python train.py --n_head=2 --d_mlp=768 --activation="gelu" --tie_embeddings=true --beta2=0.95
Each number is 200 + 40 x the weight over its row's rms, rounded and kept within 0 to 999. Layers, rows and columns count from 0. The size before them is the row's rms in percent of the matrix's.

# up: layer 3 MLP up, 768x192, rms 0.152, rows 664-732, columns 48-95
# down: layer 3 MLP down (transposed), 768x192, rms 0.155, rows 664-732, columns 48-95
up664,117,210,228,114,147,240,262,178,184,190,198,178,257,241,220,166,169,209,203,218,226,156,203,167,229,178,253,278,225,212,200,241,250,181,278,216,207,236,181,216,221,212,219,176,201,245,145,136,175
down664,117,155,179,171,174,144,188,171,248,242,248,204,205,277,177,158,208,144,239,203,163,209,186,238,174,252,183,250,188,188,164,216,215,261,128,135,230,201,160,169,129,213,282,267,180,265,205,153,243
up665,091,174,195,254,175,215,228,194,168,239,160,173,276,237,148,275,216,184,263,222,242,249,150,171,147,173,189,190,238,188,170,237,154,164,225,173,208,203,230,159,166,185,139,215,171,219,237,136,162
down665,082,237,200,161,161,217,202,182,198,122,210,162,126,179,198,175,207,279,228,142,204,220,259,257,260,195,296,159,202,178,194,176,157,208,187,232,230,223,167,222,218,201,271,209,261,116,222,300,217
up666,095,131,217,208,285,240,187,271,172,244,92,202,224,141,171,187,199,226,242,159,151,220,183,165,240,232,184,260,211,144,201,184,210,198,120,238,167,142,269,149,196,210,227,192,212,246,192,194,284
down666,095,182,190,186,175,190,243,153,226,124,188,143,234,164,211,178,214,275,187,176,205,212,198,179,200,256,181,142,154,246,222,177,271,239,266,166,198,253,260,159,210,212,211,267,204,198,150,214,215
up667,093,166,195,268,176,188,162,192,192,219,148,168,232,231,139,211,176,185,228,227,204,221,223,195,203,237,171,223,138,171,180,232,119,199,158,196,208,221,173,192,249,176,195,214,196,184,201,140,199
down667,101,140,201,235,192,176,207,189,244,176,193,287,179,280,213,264,172,165,192,178,193,141,268,221,166,248,253,185,148,205,215,201,235,209,158,159,222,136,208,192,182,175,209,181,180,281,113,171,193
up668,094,181,141,251,241,192,183,118,265,173,207,90,172,241,178,187,120,213,193,196,220,216,217,294,151,236,191,193,151,250,199,162,216,222,220,224,187,217,132,223,198,199,272,172,232,188,196,221,274
down668,097,254,159,222,182,208,213,284,214,221,193,160,238,178,205,181,189,186,200,225,142,224,193,240,198,177,232,205,201,246,174,86,253,271,212,214,211,287,255,230,177,179,242,268,148,158,258,197,153
up669,092,160,240,191,227,151,136,193,222,179,164,152,199,259,230,218,192,169,216,231,169,176,210,192,181,219,193,230,169,198,261,256,277,186,174,170,235,211,189,202,200,203,150,290,180,209,219,155,221
down669,086,187,195,180,210,190,236,212,162,222,156,165,179,245,171,264,179,256,189,194,214,189,251,215,203,222,228,251,165,193,224,303,252,266,261,223,238,229,200,172,200,194,171,167,261,186,210,152,220
up670,104,197,173,141,103,246,225,206,173,141,207,216,152,219,291,188,264,249,139,192,207,147,148,253,207,247,186,215,206,226,221,193,197,205,132,191,215,285,227,179,236,189,198,204,217,174,167,178,200
down670,108,225,227,175,223,171,200,147,184,209,135,188,235,230,204,210,151,175,214,162,198,172,202,205,286,195,196,205,150,150,178,203,202,184,190,138,189,219,205,135,271,236,193,230,148,162,195,226,230
up671,111,201,246,225,206,220,159,198,164,221,159,219,214,198,256,294,201,178,182,244,165,183,198,157,204,256,194,217,256,219,239,237,161,218,232,257,210,180,294,275,218,147,226,242,268,166,139,171,233
down671,086,238,203,186,197,125,244,143,222,233,181,216,141,123,176,157,208,187,182,202,206,203,198,241,159,203,183,138,174,209,108,266,161,178,234,147,210,180,190,187,257,191,213,171,240,195,240,229,209
up672,090,196,178,197,204,200,226,230,127,212,242,213,202,172,228,204,165,167,272,155,147,233,213,283,234,176,202,220,103,226,190,217,216,185,283,177,236,177,177,169,222,245,195,214,229,195,208,95,280
down672,090,227,172,169,227,189,193,168,221,151,157,209,170,130,185,186,200,195,194,199,206,186,161,172,227,236,214,253,208,196,158,222,260,192,138,189,180,249,201,158,166,193,202,169,283,232,233,202,106
up673,127,144,187,108,267,274,220,132,173,170,236,236,247,223,216,199,225,236,215,105,236,242,240,173,210,251,238,165,214,135,166,141,241,137,197,222,239,180,186,159,175,176,233,169,241,165,197,214,257
down673,109,122,163,267,253,189,169,179,244,145,193,135,245,194,223,182,170,176,200,230,222,184,233,211,146,234,280,256,161,205,133,212,120,249,175,153,173,165,209,148,120,251,226,247,138,258,193,214,200
up674,095,161,191,244,190,234,227,265,270,173,159,185,176,207,159,213,182,216,158,225,239,219,194,237,135,161,215,234,233,152,165,194,252,218,223,179,174,213,183,171,133,255,242,271,280,190,183,193,159
down674,094,231,152,155,166,184,218,122,80,219,179,202,234,195,144,196,221,196,308,194,214,196,215,168,285,193,278,199,257,231,240,200,131,176,172,212,161,197,139,206,189,187,116,187,231,244,236,196,202
up675,098,225,254,171,152,213,169,217,231,235,191,203,190,239,106,197,181,236,165,215,160,193,176,232,244,241,194,201,257,151,190,206,183,155,258,125,198,160,179,204,294,244,161,211,176,232,213,184,133
down675,099,195,184,120,191,239,253,149,174,144,165,146,241,168,208,302,240,159,238,148,280,200,192,180,166,207,232,178,221,184,207,246,156,178,259,202,197,228,181,190,228,227,264,237,191,201,223,240,179
up676,107,124,154,172,248,131,174,167,148,151,191,238,273,150,250,203,265,189,173,159,215,163,178,196,190,230,271,217,226,190,164,184,273,222,220,193,167,194,194,218,237,187,151,178,167,151,170,159,162
down676,112,207,234,296,176,152,110,204,236,150,240,205,211,179,134,188,258,205,183,235,247,216,209,234,234,94,235,114,198,173,142,156,244,259,151,220,182,230,234,183,160,177,230,212,191,231,214,187,169
up677,099,215,206,255,153,245,150,228,124,201,144,290,220,145,153,233,160,222,186,223,266,192,241,196,223,271,168,206,211,257,189,205,180,94,169,152,210,202,179,188,208,228,231,177,158,117,152,272,151
down677,095,173,234,257,235,190,175,133,187,221,190,219,108,176,171,169,240,154,239,213,172,200,133,224,198,171,208,184,226,151,199,221,221,233,192,237,148,240,219,148,226,195,221,174,194,188,194,241,197
up678,100,148,205,214,192,232,138,188,173,216,168,228,128,245,257,261,182,176,205,133,212,267,198,174,206,120,213,253,203,218,179,191,110,200,234,201,199,226,109,193,216,155,201,203,205,166,220,176,154
down678,101,189,210,191,225,218,220,234,206,208,173,246,254,104,236,204,226,200,122,170,199,216,284,229,216,192,184,163,166,178,144,198,149,107,204,185,245,187,237,179,119,190,249,140,207,241,152,199,193
up679,100,232,229,240,177,199,126,222,243,163,166,283,150,223,255,233,149,250,235,135,186,183,170,162,122,223,171,229,246,225,144,203,248,156,194,243,186,168,263,140,215,211,130,197,248,121,177,194,164
down679,099,221,183,205,161,174,183,199,200,165,156,206,247,136,221,239,205,209,118,235,125,293,208,163,197,206,92,154,157,208,196,169,198,171,263,168,179,192,167,192,151,149,203,215,148,197,145,219,162
up680,088,170,199,172,142,169,180,237,282,147,217,280,240,155,129,177,240,280,201,150,182,198,208,318,189,220,224,240,218,144,160,200,276,110,293,234,197,173,225,199,114,181,174,194,143,171,219,153,173
down680,086,190,185,168,224,210,271,165,238,252,198,225,161,197,250,216,204,202,279,214,178,234,249,167,260,124,176,226,209,192,241,183,286,125,157,132,225,227,200,200,188,249,216,251,284,234,270,185,185
up681,088,239,235,183,251,172,163,250,175,199,227,179,212,239,287,223,141,211,235,238,243,209,202,175,200,195,160,253,153,239,218,151,164,195,238,212,165,185,234,271,164,274,247,231,167,165,156,255,222
down681,094,201,219,202,164,217,156,124,223,180,270,261,200,98,165,223,189,225,92,205,144,176,142,249,208,228,239,232,266,214,146,221,248,251,117,222,213,213,193,179,203,202,214,242,266,207,284,223,237
up682,104,133,182,193,218,254,111,307,264,165,189,166,199,112,220,222,201,200,205,247,213,154,267,205,188,158,133,204,248,209,222,272,219,138,177,208,196,205,221,145,158,236,201,167,164,229,137,205,140
down682,101,169,209,132,204,209,290,235,138,156,231,211,235,129,168,187,174,281,241,163,142,203,224,170,219,232,180,254,227,134,212,234,204,136,238,247,259,183,194,201,187,212,173,144,224,163,250,193,258
up683,090,149,186,165,207,134,202,211,274,233,233,163,206,189,206,182,352,242,227,152,182,162,210,180,165,213,266,147,192,209,220,161,265,235,232,213,315,259,215,194,173,225,276,238,162,227,197,223,210
down683,097,209,201,252,166,198,207,159,217,174,141,248,102,201,142,233,158,172,161,233,269,185,205,211,172,188,198,168,262,156,153,116,145,203,265,178,199,207,177,176,159,208,180,207,241,131,97,167,181
up684,098,210,306,248,204,198,184,233,224,160,183,202,174,184,179,311,133,244,205,178,164,226,112,188,144,264,138,116,191,239,182,161,212,206,260,228,192,190,206,190,219,132,222,150,264,169,182,198,182
down684,098,220,249,198,211,197,174,163,238,181,165,246,260,133,246,188,225,219,259,205,174,205,186,199,170,202,246,227,189,196,132,245,222,194,212,170,200,222,182,173,241,225,118,167,241,224,184,231,186
up685,095,178,251,183,277,208,168,172,221,209,142,194,125,228,205,219,211,207,257,235,234,161,172,177,216,219,166,251,228,194,196,291,107,243,197,153,194,227,226,256,199,216,245,202,161,215,163,170,167
down685,097,169,138,198,201,216,242,119,192,239,158,160,262,215,167,197,158,173,283,170,138,217,168,172,278,216,257,220,165,195,248,123,198,221,219,189,100,200,229,280,215,206,211,184,227,197,199,230,237
up686,112,230,278,159,134,236,106,175,149,206,244,189,212,126,209,258,116,230,207,169,181,181,161,175,186,252,223,217,227,204,211,207,193,225,224,199,253,189,206,283,174,208,221,190,230,130,184,195,246
down686,099,184,265,124,123,171,228,143,243,216,152,140,173,174,183,197,234,210,185,120,199,191,216,152,201,266,132,187,190,171,190,183,208,141,201,167,167,181,191,203,220,190,188,133,202,221,207,245,189
up687,109,184,157,180,222,194,213,191,233,210,217,225,195,188,279,204,196,132,184,241,153,120,188,149,250,188,245,125,200,213,177,230,236,216,173,238,241,173,164,181,243,169,141,159,160,188,214,135,201
down687,109,196,267,199,189,193,198,115,168,243,150,183,265,186,214,180,195,172,178,154,199,263,85,241,199,237,239,165,221,263,187,141,137,207,195,111,277,123,240,242,242,178,112,211,214,180,196,200,241
up688,096,248,193,198,131,264,141,213,196,250,187,217,209,226,247,222,176,231,351,248,216,203,135,214,230,240,170,245,218,247,211,307,184,259,213,171,173,225,157,234,229,288,178,136,242,251,241,201,202
down688,096,191,161,183,247,170,142,132,201,211,213,240,214,220,154,191,205,118,201,212,182,254,182,261,225,164,220,194,188,189,258,267,256,187,134,185,248,168,241,218,165,142,234,190,198,199,178,270,234
up689,097,180,165,178,203,266,169,217,191,160,260,213,213,261,181,271,235,222,198,174,185,180,184,195,157,197,191,281,253,195,230,227,145,112,152,225,235,219,232,151,249,222,245,222,212,215,195,191,186
down689,095,170,131,236,185,163,300,91,202,241,246,230,231,178,135,137,137,206,243,194,200,213,236,192,198,93,184,230,188,192,171,196,205,202,189,228,282,215,164,214,136,209,193,238,259,232,214,124,239
up690,089,205,184,234,215,218,131,119,243,192,235,212,122,225,146,156,207,220,281,168,241,226,202,227,165,122,133,184,186,210,269,234,208,261,255,231,242,184,196,235,178,128,163,216,151,193,195,161,216
down690,094,184,127,142,145,174,208,181,191,236,194,208,182,167,230,156,202,173,134,206,117,188,217,171,221,182,221,255,256,237,198,149,241,189,291,156,206,259,151,184,189,201,220,170,148,152,191,216,126
up691,107,202,239,226,176,224,103,205,188,236,235,224,266,215,241,181,244,231,171,207,185,244,189,239,198,197,208,214,137,186,247,197,176,243,178,227,241,289,205,171,186,246,272,179,143,235,213,186,223
down691,116,191,189,189,222,125,208,205,183,229,161,234,289,250,189,157,206,273,222,175,192,190,212,219,143,191,153,217,130,172,234,232,210,170,201,148,183,211,164,169,236,227,251,223,146,169,179,165,262
up692,097,249,161,241,161,209,170,213,244,212,209,222,186,173,246,141,180,183,226,148,200,178,183,267,230,355,259,197,191,187,189,116,205,185,210,186,167,163,162,124,198,260,128,189,231,250,220,182,191
down692,103,141,262,165,280,206,239,194,208,283,241,162,252,206,247,231,140,81,138,263,234,124,174,178,213,233,219,218,151,149,155,205,143,218,251,170,172,156,257,155,255,160,212,128,253,201,278,160,224
up693,106,216,180,109,297,196,252,195,250,167,216,166,187,306,197,190,122,216,270,226,198,166,200,208,234,168,186,201,185,212,181,221,183,185,208,232,237,176,179,177,156,212,254,259,204,188,194,156,144
down693,103,230,204,203,122,233,134,182,219,176,215,128,200,149,267,225,261,265,94,179,217,218,160,254,266,212,226,160,265,252,181,207,142,234,226,178,133,153,173,196,255,217,178,183,182,224,183,207,209
up694,115,236,225,246,290,197,153,259,146,237,231,202,245,257,219,199,157,214,227,182,236,228,175,144,114,238,175,107,193,225,224,236,261,241,133,250,278,182,118,213,101,222,141,203,196,143,150,193,184
down694,117,267,219,199,167,188,220,247,157,141,129,153,166,203,187,205,135,218,127,195,176,223,201,138,266,328,228,222,206,304,258,107,176,200,209,221,168,251,211,191,187,197,184,213,219,159,233,223,158
up695,097,179,189,212,203,161,239,131,157,189,175,227,238,196,223,262,281,217,220,191,194,160,218,150,213,174,243,161,225,205,242,181,241,230,336,243,223,130,241,237,206,116,122,123,180,245,200,233,176
down695,109,164,288,252,197,148,225,110,262,268,217,193,254,126,167,282,213,145,109,200,164,193,242,133,268,151,160,186,160,92,248,195,206,277,165,155,175,225,208,227,228,183,220,238,204,222,211,257,178
up696,090,177,212,165,213,217,153,220,177,217,271,222,257,268,272,163,220,309,187,213,179,214,239,196,187,235,182,153,203,238,255,178,181,220,174,208,248,235,182,272,178,213,111,244,271,169,178,246,105
down696,080,245,142,199,191,179,190,188,226,259,174,172,208,140,65,225,159,204,262,211,228,191,199,247,216,189,204,211,186,247,206,243,247,247,200,225,242,177,208,139,140,111,231,217,176,172,298,208,177
up697,110,96,152,208,256,191,233,156,212,197,232,141,288,173,212,202,236,179,218,184,185,195,236,193,277,210,207,214,147,155,219,154,186,192,159,244,318,194,221,176,181,163,261,252,144,199,281,159,200
down697,108,273,239,196,215,139,224,175,133,170,155,169,205,179,282,183,146,171,134,198,243,178,191,166,185,200,161,186,224,292,217,174,238,236,211,178,148,167,214,267,144,219,237,204,204,210,149,214,118
up698,099,124,165,218,125,170,201,218,142,155,164,140,207,272,180,201,158,242,150,191,229,165,188,145,178,144,238,190,201,180,218,191,190,237,173,214,162,113,214,180,217,190,214,171,207,193,307,244,172
down698,105,260,225,221,192,178,252,76,215,179,239,193,189,156,197,233,176,161,193,133,186,207,186,179,145,226,259,206,256,228,245,208,170,179,193,198,234,177,178,227,211,177,291,164,214,232,149,178,242
up699,093,201,230,209,192,171,224,185,212,195,199,219,304,208,256,186,244,237,118,193,219,215,241,236,192,156,147,208,193,189,206,161,195,159,196,175,208,244,160,233,253,136,193,218,222,196,165,188,156
down699,099,161,218,241,135,193,289,222,216,200,202,156,204,203,247,188,132,284,191,158,191,144,177,142,188,167,178,241,143,130,162,258,185,131,164,242,176,184,231,137,220,174,204,188,243,259,196,159,192
up700,095,155,153,156,194,285,200,171,232,206,221,184,143,111,229,169,124,218,253,160,195,171,197,181,214,211,125,247,189,204,212,267,190,225,179,210,192,252,295,153,175,213,256,193,166,225,188,165,240
down700,105,216,251,187,132,201,224,168,210,270,200,213,147,194,206,202,277,234,182,268,270,244,190,240,243,138,131,153,262,153,185,275,174,265,182,181,290,190,199,234,240,173,226,194,198,227,269,176,217
up701,088,140,245,233,253,173,183,234,240,191,92,304,214,233,260,218,229,180,198,175,184,193,238,155,166,133,139,173,208,227,277,189,176,132,269,229,175,159,179,227,269,160,148,176,175,226,237,245,104
down701,083,192,194,55,277,263,216,172,179,189,214,199,103,233,212,174,188,213,302,245,179,238,207,203,224,215,208,210,193,148,251,198,174,194,153,181,193,226,201,253,222,232,208,189,262,210,196,130,227
up702,104,249,176,212,257,151,194,238,261,202,218,230,133,271,215,197,227,234,159,208,194,237,152,197,168,232,142,186,202,229,137,214,199,301,190,162,255,254,245,216,204,189,180,230,185,197,155,175,204
down702,094,208,148,193,174,203,179,203,139,194,139,151,138,219,165,170,247,251,161,182,184,224,194,183,258,217,177,182,278,245,162,163,170,217,273,175,197,238,121,177,174,213,224,243,186,237,191,201,194
up703,100,164,243,157,154,256,197,155,248,184,189,204,245,182,189,230,262,196,103,276,224,292,175,219,205,241,137,207,190,196,231,163,281,255,267,261,266,194,189,202,134,176,228,203,260,209,147,165,267
down703,097,144,295,199,178,199,214,219,253,199,249,200,219,210,207,184,207,222,211,131,212,180,265,153,123,243,154,183,185,143,185,224,222,88,223,213,146,256,130,201,219,192,242,242,238,177,184,231,136
up704,107,159,225,153,225,174,241,201,201,158,226,159,258,231,126,220,116,226,180,162,196,232,193,163,248,202,259,178,185,160,242,191,203,223,165,254,243,191,153,200,266,179,105,187,229,138,282,185,204
down704,098,237,199,193,186,259,263,268,186,313,176,218,199,259,176,210,155,202,209,197,180,268,171,209,190,218,198,238,203,192,185,194,163,237,265,125,191,198,143,221,199,201,197,219,103,198,200,202,253
up705,092,259,194,190,231,224,209,128,168,232,216,244,181,168,164,163,143,133,253,241,178,160,164,248,95,193,163,213,168,165,158,185,185,187,173,197,276,194,174,179,195,204,199,287,206,229,166,161,271
down705,071,137,81,159,225,144,162,211,245,176,202,226,147,223,187,196,183,208,273,195,200,177,268,232,204,165,244,222,283,251,183,227,259,189,247,196,194,122,204,246,198,174,155,228,198,207,226,167,176
up706,093,152,182,166,177,221,171,149,199,242,226,158,139,234,148,199,268,209,249,192,323,207,192,240,235,185,164,212,287,174,177,197,204,247,206,216,157,203,129,208,136,166,192,181,160,214,169,230,173
down706,100,250,184,222,207,198,230,222,190,153,269,223,215,239,207,209,159,234,125,216,221,168,236,213,209,252,244,196,125,169,233,241,166,201,176,255,214,173,248,177,179,179,157,194,227,205,239,214,274
up707,093,102,207,239,174,146,167,177,233,184,158,103,144,216,147,203,261,207,216,272,227,223,236,203,178,202,195,228,198,162,189,157,156,120,225,250,184,157,159,205,163,236,199,140,206,237,219,154,213
down707,095,167,211,225,165,189,249,172,181,214,274,211,186,263,161,163,253,214,184,228,147,196,214,196,307,120,187,193,174,279,204,158,211,164,271,293,265,135,215,218,236,195,199,152,208,151,192,157,237
up708,116,222,217,230,225,142,231,237,289,194,240,180,193,212,207,209,148,181,209,233,177,207,197,182,174,147,261,221,200,206,237,236,106,104,193,241,172,182,218,166,206,170,211,215,194,333,217,220,131
down708,117,235,141,196,179,224,189,178,258,297,143,117,177,195,185,150,235,185,184,161,249,250,153,239,235,209,213,177,246,222,229,167,203,201,295,219,250,223,179,229,205,195,159,211,211,206,186,204,242
up709,084,209,251,135,196,114,192,227,205,203,147,268,185,159,224,205,224,146,204,222,226,182,223,202,207,277,185,167,183,201,204,211,169,171,245,175,191,292,159,173,284,216,153,212,211,194,198,276,155
down709,083,237,113,212,222,180,217,188,121,227,193,246,162,192,243,113,223,253,151,156,168,238,266,221,241,188,251,206,179,176,191,242,129,200,203,166,248,245,206,276,219,221,202,220,218,191,211,306,214
up710,095,218,200,200,240,168,188,193,192,239,179,265,193,262,132,250,199,124,193,189,197,201,123,204,198,188,263,232,202,168,158,220,170,207,159,196,163,173,165,158,189,169,255,240,225,205,180,237,212
down710,102,202,199,158,198,196,147,175,219,250,191,168,235,208,172,135,187,285,213,171,168,208,219,233,170,194,239,245,204,230,212,177,239,191,195,186,232,220,160,232,217,201,183,212,155,171,236,174,301
up711,097,272,139,213,213,244,207,187,218,205,164,252,237,128,246,192,224,270,138,169,204,171,244,209,187,182,187,272,231,217,193,218,151,267,226,205,135,255,214,227,235,220,246,206,197,189,109,206,243
down711,097,242,232,259,164,171,256,183,204,229,210,229,260,142,165,217,246,278,193,217,221,211,202,175,133,168,254,238,192,166,173,193,114,147,189,231,196,257,229,176,223,181,179,210,187,245,190,243,182
up712,099,176,170,215,197,129,186,234,153,174,50,143,235,208,241,277,199,152,196,222,185,265,328,260,235,186,245,219,192,200,180,194,223,178,187,175,225,187,198,219,182,167,176,195,194,214,204,198,212
down712,106,174,201,173,220,163,256,184,209,202,194,227,198,205,228,226,140,201,218,217,165,184,234,214,186,205,181,198,141,286,213,307,197,113,193,155,226,163,213,241,164,187,192,209,234,122,165,227,204
up713,087,118,223,227,210,173,247,200,167,196,178,192,175,245,189,170,218,200,162,245,198,254,190,130,158,147,126,168,226,209,230,177,277,227,257,191,203,206,196,117,185,116,176,209,174,196,254,128,156
down713,083,230,214,172,217,266,181,176,182,234,229,212,170,158,203,176,179,137,219,193,149,261,226,246,269,190,218,214,199,247,159,226,144,215,210,268,183,154,204,193,216,266,249,198,197,239,168,261,237
up714,106,194,266,144,204,131,186,205,234,121,212,224,236,231,219,126,269,252,191,211,258,222,197,245,165,205,256,162,184,223,203,129,154,226,254,145,206,221,111,236,154,247,204,190,221,201,185,143,117
down714,108,175,227,230,159,93,170,187,212,160,224,192,181,195,195,173,244,148,148,165,240,218,228,178,219,171,161,245,179,235,254,243,211,226,180,204,220,202,237,141,181,228,239,243,163,159,220,210,181
up715,092,196,205,161,213,180,248,303,196,103,241,222,313,221,201,177,162,258,177,156,184,269,196,244,159,139,222,197,178,183,166,182,162,171,177,192,184,176,292,172,198,201,149,163,175,191,274,192,189
down715,091,143,193,187,244,201,265,263,184,179,217,111,224,183,202,210,252,177,254,204,210,165,217,157,225,189,228,194,181,186,232,265,128,207,188,231,233,140,217,151,228,202,212,196,236,132,241,219,168
up716,096,130,158,179,153,237,189,152,248,193,165,111,231,220,199,223,225,153,264,179,202,210,255,192,210,167,187,202,203,263,257,143,189,263,298,259,199,209,209,140,228,155,172,169,223,166,218,133,203
down716,099,212,259,178,181,154,271,185,209,210,230,197,168,229,220,243,174,213,164,213,134,221,200,174,210,225,200,171,210,172,276,308,217,143,130,141,168,170,246,266,235,181,221,208,217,160,164,135,200
up717,103,236,262,155,221,199,246,200,247,306,185,204,154,300,231,161,219,170,179,255,238,201,161,121,189,246,215,221,119,196,209,264,259,228,218,206,223,186,219,217,174,185,211,237,190,172,174,229,231
down717,111,224,230,213,201,147,198,171,214,207,210,276,210,219,226,176,148,221,163,165,271,277,185,233,174,217,223,183,192,192,184,217,169,190,270,209,292,249,231,308,252,133,260,189,164,269,235,206,242
up718,100,203,196,188,156,204,214,177,210,197,183,162,212,230,211,270,179,253,249,118,207,187,161,99,154,235,218,196,231,185,181,146,193,214,293,175,214,150,131,282,165,189,175,234,184,152,208,132,143
down718,102,188,204,234,166,177,190,191,170,147,197,169,144,183,209,191,300,145,152,255,176,202,147,207,196,162,112,152,198,223,226,165,125,211,191,188,179,280,242,197,248,204,171,247,139,202,191,204,208
up719,109,169,256,263,152,236,175,188,145,219,190,199,228,188,202,217,195,228,208,213,213,162,221,244,253,189,215,267,256,244,240,214,246,94,188,191,312,188,193,182,196,202,195,170,183,173,204,207,169
down719,105,164,207,249,286,165,202,252,161,161,119,252,284,235,196,217,204,192,172,240,163,209,252,169,198,164,222,260,175,175,150,182,179,216,184,200,188,172,206,187,291,232,273,212,196,272,169,131,212
up720,093,142,206,228,259,175,123,209,210,154,225,160,238,190,93,250,154,254,210,164,260,189,238,238,196,212,228,203,196,134,233,219,157,188,173,168,226,198,129,241,228,269,230,203,177,126,168,124,179
down720,096,164,192,171,152,177,175,217,164,210,190,211,156,226,182,260,197,168,233,184,136,217,172,147,181,162,188,205,189,196,211,164,154,194,175,237,123,223,211,199,164,221,251,219,205,209,199,239,263
up721,100,257,227,134,229,273,186,212,159,182,203,196,175,181,236,284,203,173,237,313,262,236,166,165,226,181,178,179,149,238,201,144,203,223,240,203,175,149,242,177,157,314,117,170,247,162,241,245,214
down721,112,254,127,203,249,226,176,191,268,188,155,172,184,139,219,184,230,259,238,204,247,244,182,265,227,237,189,201,189,239,260,185,276,160,270,216,200,180,182,176,174,220,186,193,154,252,173,189,209
up722,106,233,105,245,261,221,181,179,155,224,236,211,160,239,205,196,160,251,180,118,233,158,169,158,159,184,204,234,201,197,181,213,212,199,328,205,172,277,210,264,192,192,200,154,266,210,260,168,247
down722,113,190,173,209,156,157,222,226,221,277,195,240,186,207,251,182,181,141,194,150,191,174,153,233,200,173,270,266,179,120,195,183,187,170,247,171,225,269,260,217,178,309,117,136,278,184,151,144,151
up723,104,215,190,143,251,196,263,246,149,261,220,232,202,130,202,217,150,268,136,221,198,150,159,184,141,225,221,136,261,249,236,242,170,162,180,235,168,170,141,205,208,224,175,207,241,146,249,223,206
down723,112,167,177,242,203,211,198,220,161,167,65,209,161,182,265,290,231,177,206,182,149,252,209,147,193,226,192,204,164,236,227,125,224,195,255,233,179,190,141,232,205,229,217,150,202,180,238,217,120
up724,114,157,211,186,242,224,215,245,200,261,157,179,192,157,183,233,195,203,213,170,185,156,204,231,180,106,222,214,132,101,183,168,195,197,167,209,224,212,174,241,158,189,234,179,259,249,228,190,145
down724,118,257,247,188,228,202,178,238,176,169,149,158,162,208,151,174,216,187,292,216,124,97,222,166,258,178,123,146,198,176,229,220,221,176,170,178,169,200,144,228,167,265,202,212,252,159,201,185,221
up725,100,179,189,201,200,150,210,214,177,179,206,229,222,210,217,237,189,197,196,231,233,246,127,183,179,236,200,301,173,205,181,198,227,129,198,248,248,184,211,208,242,236,236,180,219,234,161,176,220
down725,105,240,299,210,235,170,106,189,211,204,169,185,250,202,213,181,246,163,241,164,121,257,202,195,123,214,140,261,134,180,164,271,146,236,209,181,177,222,207,128,167,191,232,287,176,250,253,151,239
up726,095,239,164,147,204,263,236,244,261,246,209,325,233,236,266,143,177,115,183,172,175,179,135,230,169,189,199,170,109,218,189,214,143,219,167,227,191,190,226,166,241,184,218,232,274,207,198,154,187
down726,095,125,166,221,198,187,188,167,190,159,229,132,143,187,242,221,208,309,157,181,303,235,246,147,222,206,186,219,200,254,170,234,152,184,166,230,153,162,133,195,254,191,192,205,250,183,142,221,228
up727,098,215,166,126,171,180,196,198,173,224,205,147,198,242,175,217,213,173,252,270,170,175,195,233,214,140,216,280,201,230,167,119,228,163,112,267,194,221,214,160,224,105,175,135,169,173,130,165,116
down727,103,163,189,194,208,235,201,168,131,212,85,238,231,224,213,292,187,233,311,190,199,189,243,218,181,187,148,189,233,275,147,157,217,210,255,103,199,132,185,229,293,225,201,183,160,176,189,185,245
up728,099,259,179,144,283,193,190,234,207,166,183,208,212,171,199,217,191,221,193,249,169,155,207,224,164,199,159,147,220,194,179,177,206,145,196,229,239,152,137,189,218,202,194,244,189,236,129,212,195
down728,100,202,153,145,210,223,251,134,143,234,180,220,190,135,216,170,180,279,269,162,241,216,212,240,230,154,220,206,191,154,238,152,221,211,164,197,217,325,153,174,201,208,231,178,219,254,245,245,171
up729,101,229,151,205,254,224,174,169,235,150,206,261,183,188,202,209,186,198,155,111,174,222,147,156,198,244,183,181,158,182,233,195,199,231,133,189,156,217,211,137,247,181,281,176,224,128,176,179,288
down729,111,206,116,222,210,108,166,202,139,324,199,206,222,163,159,196,187,188,166,234,233,257,225,238,243,151,157,197,217,210,191,218,182,220,190,180,230,231,193,307,236,265,211,190,129,164,201,164,282
up730,095,213,212,190,224,218,224,223,275,156,214,180,252,238,241,230,141,240,139,168,204,141,196,149,103,254,193,175,277,232,179,183,172,210,250,196,224,168,180,276,221,208,211,160,239,179,193,140,135
down730,090,230,182,203,97,203,229,213,223,287,175,148,217,121,132,229,240,173,180,227,211,253,243,280,247,180,177,227,122,121,212,220,223,179,186,247,177,175,239,222,204,169,206,91,231,198,180,291,204
up731,093,246,193,133,203,152,185,167,242,197,139,154,239,192,221,254,129,213,218,207,186,197,170,227,172,151,184,226,175,196,157,135,255,184,167,265,205,166,177,184,146,241,324,237,109,209,209,259,202
down731,086,230,253,177,199,228,279,201,164,170,189,191,134,151,142,193,134,187,207,201,235,229,226,194,254,152,208,198,174,247,191,237,158,186,259,188,259,164,209,310,203,211,257,221,210,251,211,187,226
up732,107,222,206,216,198,173,224,172,177,216,186,217,200,158,231,249,230,165,200,208,210,282,157,221,185,205,268,223,196,234,226,292,183,107,167,211,201,170,237,254,155,178,191,189,192,208,265,237,205
down732,107,240,233,227,215,237,196,190,213,225,244,173,256,191,116,156,206,219,206,206,233,318,223,97,236,231,183,204,244,180,185,191,274,123,175,229,176,223,183,189,173,270,255,162,194,246,225,277,213